From a checkpoint of a small transformer trained on Wikipedia: 12 layers.
Each number is 500 + 25 x the weight over its row's rms, rounded and kept within 0 to 999. Layers, rows and columns count from 0. Numbers have three digits each. The size before them is the row's rms in percent of the matrix's.

# q: layer 7 attention query, 192x192, rms 0.163, rows 136-182, columns 128-191
# k: layer 7 attention key, 192x192, rms 0.161, rows 136-181, columns 128-191
q136 107:530527515491514473519478515481485469538520498500541534501558504481523485495480539501430522486519547506554518509502513536506528457502495490523517520531486437466497479499510470564475504520477507
k136 103:490479495520481483481500504472490511514489514492503509486482472476542469514496518502496491447505489523513555522507551556506569546555468419510506459500498473548490473499527472511505450507524475
q137 099:483475521505516533477496491499492502480523490498422490506503452505485449512499478543564507461490490500495455526510521516512479520504500488489504474468526540524537501513496502479445530508468513
k137 105:484509522433512519483486439507511518500519513492488483511534495526473578514502486551496519523528501503522477460518488500531487498465493479480485462478517537480476529502507515494415533523478502
q138 098:506503532509508506504489500471514537473490489491467539515463510489491500501522496526549521526519473471504463488530481455501542548467533525460481525531511517481490508482514497520499486506483473
k138 106:526520552510499505504468517482451494504530460473478546489463485487510520517511520525523474502550484486503541491506500434516516513482518508518542534530510512497507519511516512508492505484475516
q139 098:461518504545499535475508543510476482510477504540454508510505501495473478485504499524485509500494499502559492498517470543475488514465532464508547477555517515486511469492502495547502494463488505
k139 102:526524515490497486496495508496505522539528507505490515523480485486530494490496492506566487518463518526522496519564478561499511538523466494471511504515520535489502494535478455589494505500539532
q140 104:500559469492529506468478507503488508481485509505506477497535525485537475516489497516523529471457511438528452512474519523532498486509442514472487493456490446524543509520479521488467468486513502
k140 105:494477511502504496466494509507525517483422540503487473508540512504463491502494444516505528479518524511461484509533498517550531474477522445503481465486499475461475511478515532504483459508513523
q141 092:514487485471542481523499504448484497517520489506522457468512514456487473508500532491476532521525496572493545502539503471541535499494462504492475492477471482504491514465555503507493473534478476
k141 103:513514506496547480499536472484525478490515476476512509483508477512492501513505510498451476448552462514500505518484499528497528471483477456535519464505477478542500493496558515448504470527449459
q142 103:509439522474531479529464484516502435519527526504523471520489464507530478507490492476528497508497487545492521520473439480503478492522538468523502509511510534533512507469497536457468493509485515
k142 103:498549510459542489525471451529529460506543475505515481520517498489507500499464507452477501540489484450489503455450514517545441484506465510500476476471501512536478527467505510469487506499474489
q143 113:479472494489493521511536482479522484478476488535522467483487523491488484502503466497466522539501471492495508454505510459500532501511496514499503493542531491456463502422447482528486525519494528
k143 116:505480469483528490518539520494490467507488465492518501480464505495468471524527500485504480509529518475504449528460480491455497495493500517546514546512522478480515483500500537475498483512489458
q144 103:491555510500530485505506538513465472506455492508530487475475510495481522490492521512456526556490485480506518484441541507521489527515446488450512487531504488495487484507497526519544531469498442
k144 101:497489495519489471540503498492504511457431513460488510494498481409473460501474483491507470499487502496482480512509494529491498552507492506512502539532510484519486489506516500527520502461529505
q145 097:486513533482518498510539479489500502468511473500498487510506510521486517489511473459470521498554551507525488484489511466468509500508511546510534490511511460487477507480496501560461457491491516
k145 091:459505507488484493509569501499491512488496494464446516501505512485474492506519527472467480488503540478495485516498455478480493509556500458524498483529476488501514515479462518548446464514480525
q146 112:460469516492523541498491532520516505502540496501500451465456481514517505486507538478557509578484476517511467521509472514504510480512528448517473505433514523513505515478510482485521493514502489
k146 104:505594550476528526535498495496511494505507506509440490455523458502505508489528518471504484543496524489492443472478521543488481513512507482464499499479510503501460517465519490457484504504528487
q147 095:490502519492460528504518521483508524512412490526484514486486467513476483504510500528447505471526470521469535506531539527489534473500536482492540503518513499468489472522480468539482519483517510
k147 096:541442474494451508509492504480532529513484535498519489481484503545559542509518524516515463496468481527545501543544472538478509513491483513504504519500514528494517449565474454531494517502518464
q148 103:571453512483510486496499469501499515525509498468511463444515453470484467512489481484529506511505488554499531503519513471522473517515464528525500526440500575543500502493499478471466516491514493
k148 104:513511515482550505478533446484536492494549491486461498471526482537484532522499485544488495508521483517517472482489512516520456477473501508484490471448501486511491483473519514459512490483440480
q149 117:499483488473478456530463503474466501486467479505475500533498521511558516505518481503516475494471493473485527535504511499496506546505500494469493484523493475526553494550510511513479499488469491
k149 114:503504479475449463533456477512485512502469503481495554541544521509510532486498514488456517554475432479501560496493480481504478485491484469522476478501519500497534513490510484506520501510465520
q150 091:483464504533481531480524498525454521489486494522456518504486509532488488495506438490493503485485557505493478469488538503491485535503472462503493494465507497494547488511503487458460546475447502
k150 084:481504517472485539517512489499528499493454539504526493506515499522492565485502494521519519492514528565498452507483470473525488503473495544475465562531519520454487473515467483467515517509492517
q151 085:513502450513508498521449486487498467538502505524488475505534492501545506494496523491486517494494478527491536516469472492538518502517494472557499471495506514546500478535541507483500489506466492
k151 096:528523464473515477519472455515526507526526494512504519515528518528533485494492501464471532512492471473497515466501526541498493503506442490506472446485490509553494489529511468503524498534485504
q152 090:524488539500487508527478464510480474510504497525519506493479490483494496525493462503455544511555451511467497500484514497511474540481503484489518522505535454472499494517517469543453540502499516
k152 088:524489482472479502514462440484520508485476523496503482462488508496497508526474507502489475513525464520469478477512475538505472543502478475545505480511500522560444500531537480511509512504467461
q153 102:511514467489541460543458457523497499523475494469569511492542497482520500530459518497503458515508516545486488537467503565488477460515514493480492510527496462504480525525519528470488529505509495
k153 107:484488472552517496489479493515485503469504520512548455487511480480531457493464517469503529514468447511498521497506505554519507500501491464520492453520481501538472492493517506476498517457549472
q154 103:468531482487531509452488498530491490482488509511468486496491471485456462487483480516505517502479466478485509492512565489503470504506471472479489505547516486489556481509492475529438560481492510
k154 095:474473479479522482505497498528486519485471511521488490483481497479481460485488474525520484501490521479497470485536514528494500520523458479557446504497501483483492473504531469521453526502510467
q155 109:477505500507504498492494511513514494515528553512539511484474505505478464490506489487469506482510489540479460524480463522470485468479505481483484484535497526482500510473482525508511503483549550
k155 111:542517492467541468499497505517545480500538499527531461514486526509522445496515463471559476559471552489452443511528501502509506495508482549472524485474476504490472500543511496524523511509511510
q156 098:515520472482508516513440513497522522512449504500524493511485513477493531508487493492518538521514463506507540478469471487481522489493497523482500516453511492500463517476456534485515456499531533
k156 096:514486534509537502521480546498523502511487455491497463468456510515469483509446511485520511483501472463503491534491491542479491448480482552568511529497522489497503500520468505480529461486473497
q157 113:463535517487491451503525532498509525502540453520510493476491519468458476513497491482458489467504485507520490511534513467492491539447507544502478483492457480499514517541485495501504451514541510
k157 110:528537481496506458478513493491512505491480523489480537515543534540450507502508483499503491506489493512482500494506480428505483487518519483485509435473472487495533511498512497497501474517464516
q158 097:536493503472491484492512471524504509500481496483486478513489506520526466491495499474520491484509523472541486508499504516469438483506477491533502555508505535505538506514510469495499515484529545
k158 093:460457463482480484512534524506472527504476499517460499524497512493515408487490500515505509546471542477487495469529497496533463510542493492512469479498519457473494497483475495501532482454481510
q159 106:442526498482531465508436572474504482500506501480549486485490532461519525491502501482519519528514511512507486489520481528495486515484491504487465502466508445515543525502512539564480491493498504
k159 107:523541543528510472530493537486512517483524471495493466457474503481502477498486527470530484517490481494463516507558490571476504483501474445534524470513493480533518520518562498527476483505501496
q160 106:496560493506514508439476518487555519514488479489533479449492509477498542491498520509511511497506478522491518470541481486506513505495493541514488490457506494540465507510506507512501471494535492
k160 104:539500519587502543486511490492516523506521535501488485487475511535488512495507527495545491473526503472479530509570498515449489469467515511478516478468491473528524503580510507515487483503519495
q161 084:508499494509528499477483459535512555506490477515501463460455511454459501510530492497526513557498458490466518493540520471511487531479557502488509554462514498481492503507510451491509486468511470
k161 082:529532529519503522494478467504477510505519535489446514485484500508482510516489497496523466491495510515488499513513467478503458497480519503552482519483523468514494490495534478517528517498500477
q162 103:510527467501555492471461462558450521525493509494480470483503445460463491496508519509515480520480493555471542501518536488507478473493462482465508478509477500480484473512538498478500487465504454
k162 096:457523546504547497472447496515512495464506511473487499480504447495479526510484476494501476456480481540505486528491528551519487481476495506555465512510509478493489478484537479499499501476483497
q163 110:436520457508502489472496513537500506507491454498523484497474530514508511503478505508487468485490493542462487512508518528473504481496511465494464475483494457472451501537489508468516534493491506
k163 113:486493456529460510493480480520502508475460567500542481536517528531493510481486526457504506534485504490500496510485457476476467474492478527494463516482513486497502512545502512497496537499531484
q164 113:447519489510508542484475556472522473488476514534505520524508506501518457505475527517506506442474539525505482508510478559546546477486468466481474471488484483494496474451475537511492478545468516
k164 122:486475521476526518468489514505507512487466513523569484508498479473476503502495501492543528475527474519511482518516525540555538495470500481481546476505489516510486497518513525473441467526530505
q165 105:524452494521482503520520492475543476500511536488532506486522513513546479526487507520538472550484474465520479514493471521514517497508507536505509506564546531522499508455476492495499577526484502
k165 107:535524474521518487508497477497451480539570469526513511474493500470543462505518529509521521575518503455509506471471521491477511523495518480456526484481520509521491505491515546498502538514543463
q166 090:455493484492498482523455525473490457515523498498509475470490505471513488503489527521495537445521457554474530522507498520505482491482538478485473522455513471516490515501534522542523496513513521
k166 093:531469463489493475493507433516532529478507529516517473492509529520515493496467481498476498498486467507470532482548470566497491495474475479528510433467485501554484534510567473512473510518500494
q167 104:461511529488513504489467532532478439522543504530522474486503494470510497478503567515462490487526510501532545494550512521495467507469513485497515492483515396483522504506515509562513457519496494
k167 102:483544515512486504491477475500501510492478536490503506482489459456474502502472519486500482463486471545466538500534493586466494539518513450507505435493506474558497529483549488508474458528536500
q168 092:489503478491538505475535534482488504517437490501527487480515493514496455499482520515469494502504538591512501511523529532494549462512463500467514461510497531474458485492482524532468531489480492
k168 098:515492488507521485477528484472556513481514500459525492506524482524546524506519526476533471525488522519544458552515489535491524503479467509448516520489503502479511474549487520540482508487515511
q169 104:484471508464455500547472531486534494462477496511504531512494529495504487518496474471526498488478478480457453550457524515513503493513554500496470524531500488486519516478444492503480537494485545
k169 101:539437468446459479537474495511517471491455524532511472502499535481478487499496494469522507565464515449444476489501480459515476513489497485536513477501486509510471509491493480470456509525512471
q170 109:518452510449491472490518516514495485502508489485529464497494477483508464490510509489521507517478497506533486509536468495481521461542505497480460521468487508532526536460508508460482501506503507
k170 110:512526549469509489512547512516512454531529509515499501502505459523536491491512494504460466498500506492502510503490510516524498467511489499458488489476489476490471502450525497401518486500525463
q171 101:525491465486484472540487462490463507488460479467531474488529493498571502513504481511499498499529480524504480516488493530492467514497488500450477506433512487504534523532459541478504519493522527
k171 101:498458479517476471484505515491518527446488471476529453462525514551517523521472481497470534541482451532502496501516455553502473469467499502524484479495513489483506507471481527486526506449464513
q172 105:451493503507480492502501574467482476493580546488465533529498523509498499488508490502508517447486513477514479516470488503478479498492495507491474477468494503509550521502491539521491494496500538
k172 105:507521513441499465519503494498545493509540465505501479508504551514487513497501471526490507522496543487463502483508499483488534473504477511480503494471502526483509558516509503541476516560471532
q173 081:496529516520531555484514519508477532485505514524449516494532507491475503511474484508514495521523543447586483485492506493539467550468493503519529514469477491517534478534517514495482432503481478
k173 114:485518518507526518479551528516508520523459488519481499501520499438482488487491480526483502423519497543545495482533454490514522501527485469503511506536470517470499524468462507517473467504472545
q174 095:493555490511501506494505511474499470478506473508538499509517492487507543498469469499472525488483487481527512442429512481477490513512469558511528460454513468517468509532488550528473483505523491
k174 106:480502503519475511515494502483541526471466510468458502476496504518450504517468480507504507510495498501459495501493538538479491502489522506479506508500509514512493531516485520539489477479514531
q175 112:498527476528475534477494494510523501493539539541502504482517460470513510492506527517465471507503453491478521478518497485518516485480521513517535456507507459483467470538540486528489504502485464
k175 107:518538482520460526479443495520506515515524548524497526463491489494534500518508508479504456507489481515498534482500547510458505515519504482487509492485483526556480512537521490542489536550530490
q176 112:497566479504508493475506473499554522465540489494512507511486492494481480508469505526508528459512427472492464476471491461465516491473493524510486519529503488489471522517499506498488496511563506
k176 104:503501458514518492459498508524480516508467499513467526517493530544513426491495469526495479518546514450482515465503538447477521489508499504518483497460482480480491534524525535498526512482521493
q177 105:489485480469507507452536505488504485471471475509484450527474504500516451495482500520530523485473489523525498481532491465494518510523453505466491482485507532510460515482494529516498499502470496
k177 104:487481475480499494476535483511516506487471499472500530555524509512483498495489490486477466528517507465527485501485470476527473485475481524468518537472506505471498538489499547504492506471478537
q178 109:509462503457481502492483544512486442513462551496511503501487476507502504498493546503505485483515498526488553509508520519505462492539485528437490469464509501524515510506492551525493494505507528
k178 100:507452508479514489518511489486560492479537451503555439470463496466482519505456525493501502487471472494485496505541484576478495502495485537493530477497493536543492518528484503523474506501476514
q179 103:535495526489461509537548472497490490508489490543509510494522470497506457501506506506404521497524472492557491505488473499480492493489512480487527507526483516484534502515461484490518512526535526
k179 108:510473460480505482506544528511512496498441498512536498493498477495528457501498466521484483490483476530506502493514490515498531535538499514480503483499478511484489479469462490454533469480496490
q180 092:515538497507502482518506498507458534510486490452462502497512502517476487501498527514506504473527516520462448555513547541522505473505468444483479508502471505495517503525520463485525505479498479
k180 087:485466500490461475462505494475486513501514510501490494511535499537549527497518481555468510480518502537529505517540495505544543489513477439529475466519497500483485469502495478489511515498495482
q181 094:507473482514496535496461499490492471503515537505453496522523482465469524507492488521527501492482458505488547486492497499522486522492488494509526464514532515497481490467475503533516483489505507
k181 093:512496510454552495465473479487507503520549429502492495492481501497449541526494471514493525470508462510532464513505507578458497502459481511534514508490524524509499535501517501561487496524485522
q182 117:542518477504451507492518504469465503504484490477521460473529528507545552478542506523485489529510502471486490485521473527510525497518433495495497455456511469540504503473508504473553480481511477